{"n_layer": 14, "norm_eps": 1e-05, "qk_norm": false, "tie_embeddings": true, "init": "normal", "init_std_o": 0.0027, "lr": 0.0073, "lr_head": 0.012, "batch_tokens": 16384, "seq_len": 512, "doc_mask": true, "dataset": "wikipedia_en"}
Each number is 128 + 24 x the weight over the matrix's rms, rounded and kept within 0 to 255. Layers, rows and columns count from 0.

# layer 4 MLP down (transposed), 256x64, rms 0.0886, rows 18-42, columns 0-63
[[130 127 146 117 121  43 138 118 134 162 139  80 123 134 128  91 158 131 133 112 137 116 131 119 124 168 123  84 149 139 138  92  83 130 114  95 122 125  97 134  23 155 135 129 151 124  76 156 122 165 207 175 179  85 125 138 130 155 154 149 127 107 155 177]
 [ 84 194 114 124 110 107 149  91 173 139 138 163 106 125 130 139 103 124 107 158 128 182  99 167 111  95 112 160 142 121 119 124 119 124 140 122  76 105 120 121 122 123  98 173 194 180 131  81  84 141 110 136 135 160  37 147  71 149 166 106 150 163 158 116]
 [139 136 157 140 111 140 110 110 139 130 123 129 108 116 155 151 117 114 160 103  96 139 132 186 135 125 103 146 110 145 132 138 135 116 135 122 127 146 135 129 115 135 107 139 100 109 119 104 129 110 142 118 113 139 146 139 123 118 145 145 111 127 114 116]
 [127 130  54  96  74 137 131 102 171 130 137 136 106  98 107 141 139 122 108  97 107 157  95 106 137 147 114 155 148 129 160 114 145 148 131 120 143 151 157 126 125 117 160 138 111 152 133 139 117 119 139 159  86 104 146 120 165 110  98 172 104 154 129 144]
 [111 135 129 137 112 122 170 131 121 116 137 135  92 120 134 133 163 131 127 123 153 122 124 126 115 106 103 117 136 134 119 130 127 119 107 135 143 164 120 132  82 122 132 159 119 106 130 111 119  98 131 111 125 138 143 109 125 145 134 127 152 145 144 148]
 [117 128 141 153  99 119 133 123 117 115 141 113 138 155 153 154 150 116  92  87 133 124 131 121 133 118 127 111 131 139 141 134 106 142 133 143 131 135 147 104 127 111 135 141 134 141 122 123 140 118 148 121 140 134 139 118 142 135 138 125 104 120 123  97]
 [117 150  95 127 116 142 170 142 165 147 127 105  75 117 155 127 112  87 154 123  90  92 144 165 146 109 146 152 117 136 164 150 125 134 101 167  85 136 165 162  96 107 160 100 152 119 104 131 113 122 134 158 136 125  89 103 123 118 125  71 107 110 163 168]
 [138 125 103 124 119  80 105  96 153 163 133 131 119 121  76 132 121 157 140  84 146  95  73 115 145 119 158 217 122 157 131  85 179 140  85 124 161 122 136 132 150 138 126 132 122 158 150 159 125 135 108 101 131 130 102 126 108 152 118 160 125 134 101 136]
 [148 128 141  74 131 108 129 121  93 108 149 130 127 120  94 115 147 162 136 156 123 162 105 132 142 122 121 118 126 124 113 115 144 138  89 100 140 144 139 134 150 133 158  90 124 165 162  94 144  94 141 135 140  87 111 144 124 169 170 125 160 159  78 116]
 [ 92 145  84 139  73 109 224 168 129 179 115 142 174 157 139 119  75 184 100 139 199  91 149  95 156 194 143 127 169 172 101 124 106 131 157  73  48  45 110 111  88 138  93  69  92 161 122 109 162 125 158  72 178 193 132 178 136  79 115 126 177  96  96 106]
 [154  99 158 106 196 140 131 133  94 144 100  76 162 131 110  97 152 107 131 133  96 110 101 147 109 138 140 148 125 107 107 147 124 143 157 144 157 124 133 139 173 119 152 119 158  87 115 162 146  94 153 104 134  95 158 118 104  97 140  97 123 117 139 116]
 [119 147  78 150 133 145  76 129 112 122 168 126 124 155 109 140 123 142  93 117 117  95 142 161 142 159 140 111 112 140  74 127 170 157 145 113 184 150 180 184 107 132  52 150 142 135  80 122 138 124 107 165 130 115 127  97 123  62 161 160 114 108 113 100]
 [118 172 128 155 122 106 131 130 146 107 142 106 117 169 136 154 123 191 124 141 131 123 109 109  99 153  70 117  67 103  78 124 173 149 117 183 136 129 112 101 126 109 111 121 179  74 156 121 142 130 151 149 158 154  79  83 174 111 138 156 127 103 119 131]
 [ 81 135 134 120  95  85 117 135 126 122 104 148 137 118 136 143 118 156 131 144 102 170 110 102 185 151 132 104 126 120 128 138 161 112 132 131 140  89  95 138 150 115 135 128 110 124 113 111 156 112 110 117 101 138 117 142 141 147 148 125 112 175 140 168]
 [110 138 134 124 107 121  90 168 169  88 116  96 122  80 138 143 162 156  82 113 131 131 134 123 132  97 123 133 113 183 124 122 164 177 113 167 122 128 117 151 109 124 112  97 149 116 144 123 167 161 143 143 113 137 104  80 144 108 131 149 103 147 133 140]
 [109 109 154 147 126 142 144 121 113 146 128 128 105 145 105 108 160 110 130 145 141 110 152 139 112 110 119 127 105 104 106 140 130 134 121 142 134 115 111 127 149  98 117 139 132 131 122 139 109 135 141 104 128 120 140 120 150 126 139 148 130 134 144 142]
 [143 109 111 130 147 174 151 129 108 150 113 120 107 127 137 113 134  95 151 132 187 145 115 114 122 150 147  96 143 118 116 133 156 106 146 127 157 133  93 112 121 143 166 151 137 114 115 111 124 144 106 126 114 150 115 127 102 125 115 111  91 120 131 137]
 [ 94 112 148 140 119  79 188 114 113 151 119 136 108 117 100 155 142 136 116 131 148 151 130  81 113 101 161 144 108 134 108 159 109 129 157 127 120 130 156 101 122 146  93 104 103 172 164 116  97 106 151  76 144 180 121 155 118 145 169 123 120 151  94 154]
 [ 94  95 123 119 150 138 143 164 155 155 158 104 158 115 104 126  93 107 160  87  97 129  88 121 125  97 117 145 150  99 148 138 142 176 104  86  62 120 145 162 135 110 121 133 142 154  91 168 115 141 136 173 105 146 126 162 144 104 118 124 177 107 131 130]
 [153 120  87 120 145 101 131 111 151 139 126 145 148 131 113 110 119 132 132 121 141 158 138 144 136 196 152 101 151 143 148 112 134 116 116 108 103 129 154  87 138 140 130 127 122 131 120 111 104  94 109 140  85 142 172 149 107 105 105 143 132 130 106 122]
 [133 137  98 141 127 133 142  80 124 121 142 119 127 135 125 133 125 122  91 146 158 132 136 117 128 125 128  89 146 153  55 142 139 163 164 120  97 137  83 134 143 125 143 116 130 107 157  90 148 105  84 169 114 164 122 128 158 134 145 151 162 130 105 123]
 [117  69 147 147 141 107  98  97 115 138  95 109 161 118 132 214 131 119 119 145 169 130 127 122 122 156 109 115 148 141 136 124  93 171 129 135 143 107 173 157 146 120  71 133 117 169  86 102 128 112 157  92 167 116  66 109 146 144 147 131 138 117 146 122]
 [117 131 133 143 150 123 153 144 105  80 132 139 144 134 121  97 118 118  85 122 149 130 104 135 106 146 138 128 131 139 127 173 144 110 148 125 114 130 105 133 129 170 142 150 142 100 121  81 139 139 129 151 179 113 147 109 126 135 142  86 115 122 115 127]
 [146 104 140  98 145 135 130  77 156 157 111 122 129 142 136 171 134 115 126 123  85 129 130 145 112 123 123 141 118 125 133 138 122 119 110 111 130 132 149 142 155 137 112 134 139 119 119 148 137 109 101 141 131 120 121 135 107 111 158 124 152 130 126 113]
 [122  99 119 127 161  99 152 141 138 168 150 120 137 127 140 165 150 136 125 148  74 121  75 124 128 117 124 144  84 129 161 134  83  97 123 111 169 121 135 150  93 111 101 137 117 105 108 172 101 158 148 112 119  96 135 142 133 158 119 149 119 116 172 153]]
# layer 4 MLP up, 256x64, rms 0.212, rows 19-42, columns 0-63
[[138 124 108 136 120 127 115  90 111  75 142 116 133 178 104 113 179 175 106 111  98 123 151 142 146 146 105  92  85 181 121 106 139 180 108  93 135 157 130 137 131  98 102 110 177 114 136 124 129  91 170 145 120 110 133 150 195 109 137 134 111 109 127 164]
 [ 87 139 118 154  91 138 109 162 138 122  84 104 108 114 175 174 119 122 156 109 150  99 117 100 147 128 126 151 104 137 174 129 139 127 124 172 119 139 120 130 123 130 125 116 123 118 124  85 100 143 148 146 111 163 132 134 132 121 117 110 104 121 133 138]
 [148 121 162 137 160 115 158 127 125 109 136 101 129 142 133 163 109 121 143 135 158 109 133 111 114 132 131  91 104 120 154 168 123 137  98 158  77 132  95 114 118 161 144 107 128 113 120 130 160  80 122 158 132 128 105 137 108 114 162 122 126 137 103 143]
 [123  96 131 106 131 123 116 163 138 120 121 105 124 145 155 136 183 113  85 143 113 136 144 156 142 159 135 122 124  91  99 134 134 125 166 125 137 181 166 100 111 128 143 107 128 123 132  65 141 112 121  87 155 132 145 135 128 114 133 121 130 143 147 131]
 [139 110 134 143 118 105 117 110 146 133 150 119 131 110 115 169 123 153 112 139 138 109 128  95 107 124 121 134 135 128 119 125 134 157 103 128 150 109 114 129 121 108 139 125 150 130 136 107 119 131 127 153 133 110 136 137 122 144 117 137 114 148 105 107]
 [148 127 157  96 129 114 164 115 130  89 122 118 122 120 153 151 157 112 113 129 132 126 156 115 177 145 126  92 150 141 132 132 118 162 113 105 174 165 156  97 123 103 158 128 166 126 110 133 119 109 130 121  89  98 114 109 161 138  95 111 114  88 121 159]
 [124 122 135 131 111 159 112 115 172 125 116 123 139 200  92 160 153 163 117 143 151 104 102 110 134 143  97 120 106 113 108 127 161 165 113 124 113 134  90  73 103 134 153 116 136 146  96 117 157 116 159 125 151 159 163 137 163 116 128 104 127 111 109 137]
 [121  99 151 165 119 119 165  98 117 109 127 106 191 161 121 128  97 134 129 121 129 147 168 146 107 123 109 167 137 115 145 137 154 118 120  93 113 125 123 114 130 111 190  97 104 128 119 130 120  88 149 131 135 124  97 133 189  90 130 119 137 122 127 108]
 [152 113 138 123 146 121 151 178  93  90 121  93 134 122 193 127  61 193 167 174 142 129 124 133 150 169 122  97 173 193  91  96 109 154 137 114  96 129 112 149  96 158 146  82 157 127 128  91 170 136 142 136  89 127  89 163 180  80 113 118 124 111 102 113]
 [119 168 130 173 118 173 123 130  92  91 133 122 170 159 116 110 126 135  85 130 113 153 127 146 128 120 144 103  73 121 166 128  89 142 129 178 181 147 175 120 127  89 135 109 115  79 169 130 115  87 161 148 135 134  88 116 158 119  94  81 138 137 136 131]
 [119 162  84  96 149 111 132 172  68 162 150  95 168 138 146 138 128 118 109 142 136  94 159 134 113 128 132 116 101 120 129 159 172  96 119 137 144 129 103 117 126 133 124 103 111 127 144 151  89  98 127 110 135  71 152 150  98 188  87 166 139 134 130 134]
 [144 116 131 107 151  77 106 105 134 116 115 164 123 143 147 106 135  75  92 194 121 132 139 137 110 132 144 146 134 122 157 111 156 110  79 132 135 133 101 134 131 127 128 159 124 103 185 144 128 150  89 119 122 140 122  99 136 138 139 121 157 112 126 140]
 [169 138 124 106 112 101 160  96 125 138  95 100 173 123 153 113 183 146 110 116  92 125 135 135 120 164 121 143 114  99 132 128 128 147 141 126 107 156 149 104 112 121 107 123 145 146  84 150 137 169 191 136 156 151 113 125 151 117 112 113 103  68 136 108]
 [154 112 149 134 123 128 117 112 107  97 160 150 128 152 141 114 111 179 160 121 124 153  80 140 130 135  90 109 118 128 106 140  91 172 148 190 178 106 140 141 115 154 122  96 135  56  73 120 122 137 162 167 136 118 137 151 124 189  75 122 109 183  98 107]
 [138  85 142 112 104 178 138 163 138 128 118 158 108 185 103  83 150 130  98 143 155 125 133 133  96 144 129 145 112 122  87 120 129 125 116 130 155 128 156 111  95 123 102 140 103 120 154 102 128 157 158 159 136  95  91 115 147 140 138 129 153  99 137 147]
 [159  98 123 120 143 171 150 117 154 138 128 135 140 131 147 117 137 126 140 140 136 103 117 125 108 120 113 126 123  95 115 147 130 125 112 129 155 125 150 120 136 111 139 142 124 106 123  91 117 147 153 156 146 121 113 154 114 114 122 102 140 117 113 107]
 [100 138 142 128 116 113 105  80 121 150 116  70 108 106 166 171 158 166 141 168 130 114 146 158  94 137 179 144 159 120 155 164 104 121 157 177  79 142 115 110 120 125 146  98 112 140  98 149 112 157 154  96 130 156  97 147 111 100 147 120  80 128  90 183]
 [102 156 144 153 123 128 137 102 111 100 135 182 114 117 124 134 165 149 132 131 136  99 153 123 128 118 105  82 122 140 154 127 152 111 129 154 130 124  74 135 117 130 155 133 117 141 126 110 137 108 124 149 131 130 107 132  79 137 135 105  95 164 133 132]
 [129  98 121 141 164 137  98 131 138 135 120 107 124 137 162 152 120 160 116 125 146 100 120 113 112 110 153 169 147 105 141 149 138 137 110 142 119 134 150 131 118 120 128 111 120  93 118 128 126 128 122 161 125  91 117 144  85 124 111 135 145 134 127 117]
 [154 100 113 140 183 145 129 150 144 149 137 127 134 152 161 106 107 111  93 153 121  65 100 134  71 141 134 157 136 135 153 135 126 117 124 138 148  98 124 126 134 107  93 133 143 110 118 147 147 144 128 117 134 144 112 119 114 109 126 132 144 118 140 118]
 [112  98 102 112 108 124 106  83 134 125 149 111 129 149 134 185 113 126 147 138 161 148 110 183  93 143 127 157 115 116 121 109 104 128 150 104 160  98 136 117 152  92 132 122  84  95 113 133 138 101 112 175 157 150 122 136 129 113 158 133 171 115 123 195]
 [106 123  97 126 150  94 136 130 121 181  63 128 154 135 159 166  96 154  79 140 101 100 172 112 141 127 131 172 102 139 128  87 124 100 120  90 142 138 112 103 155 111 129 108 107 166 172 120 110 112 124 126 150 121 119 127 166 138 124 143 131 168 117 129]
 [104 148 127 121 112 121 124 160 123  85 142 166 146 118 122 110 119 129 160 144 178 150 141 124 100 111  74 132 108 123 139 152 113 125 129 175 153 125 139  84 101 123 168 122 127 119 134 186 122 108 105 166 100 156 130 132 127 128 110 106 154 148  96  95]
 [120 122 121 129 118 157 104 150  92 114 153 130 115  93 187 146 133 121  85 140 120 172 111 112 148 122 120 108 126 130  82 114  86 128 170 154 197 133 163 133 113  70 119  82 144 129 107  83 126 106 122 106 165 139 108 145 121 178 176 155 110 160 147 115]]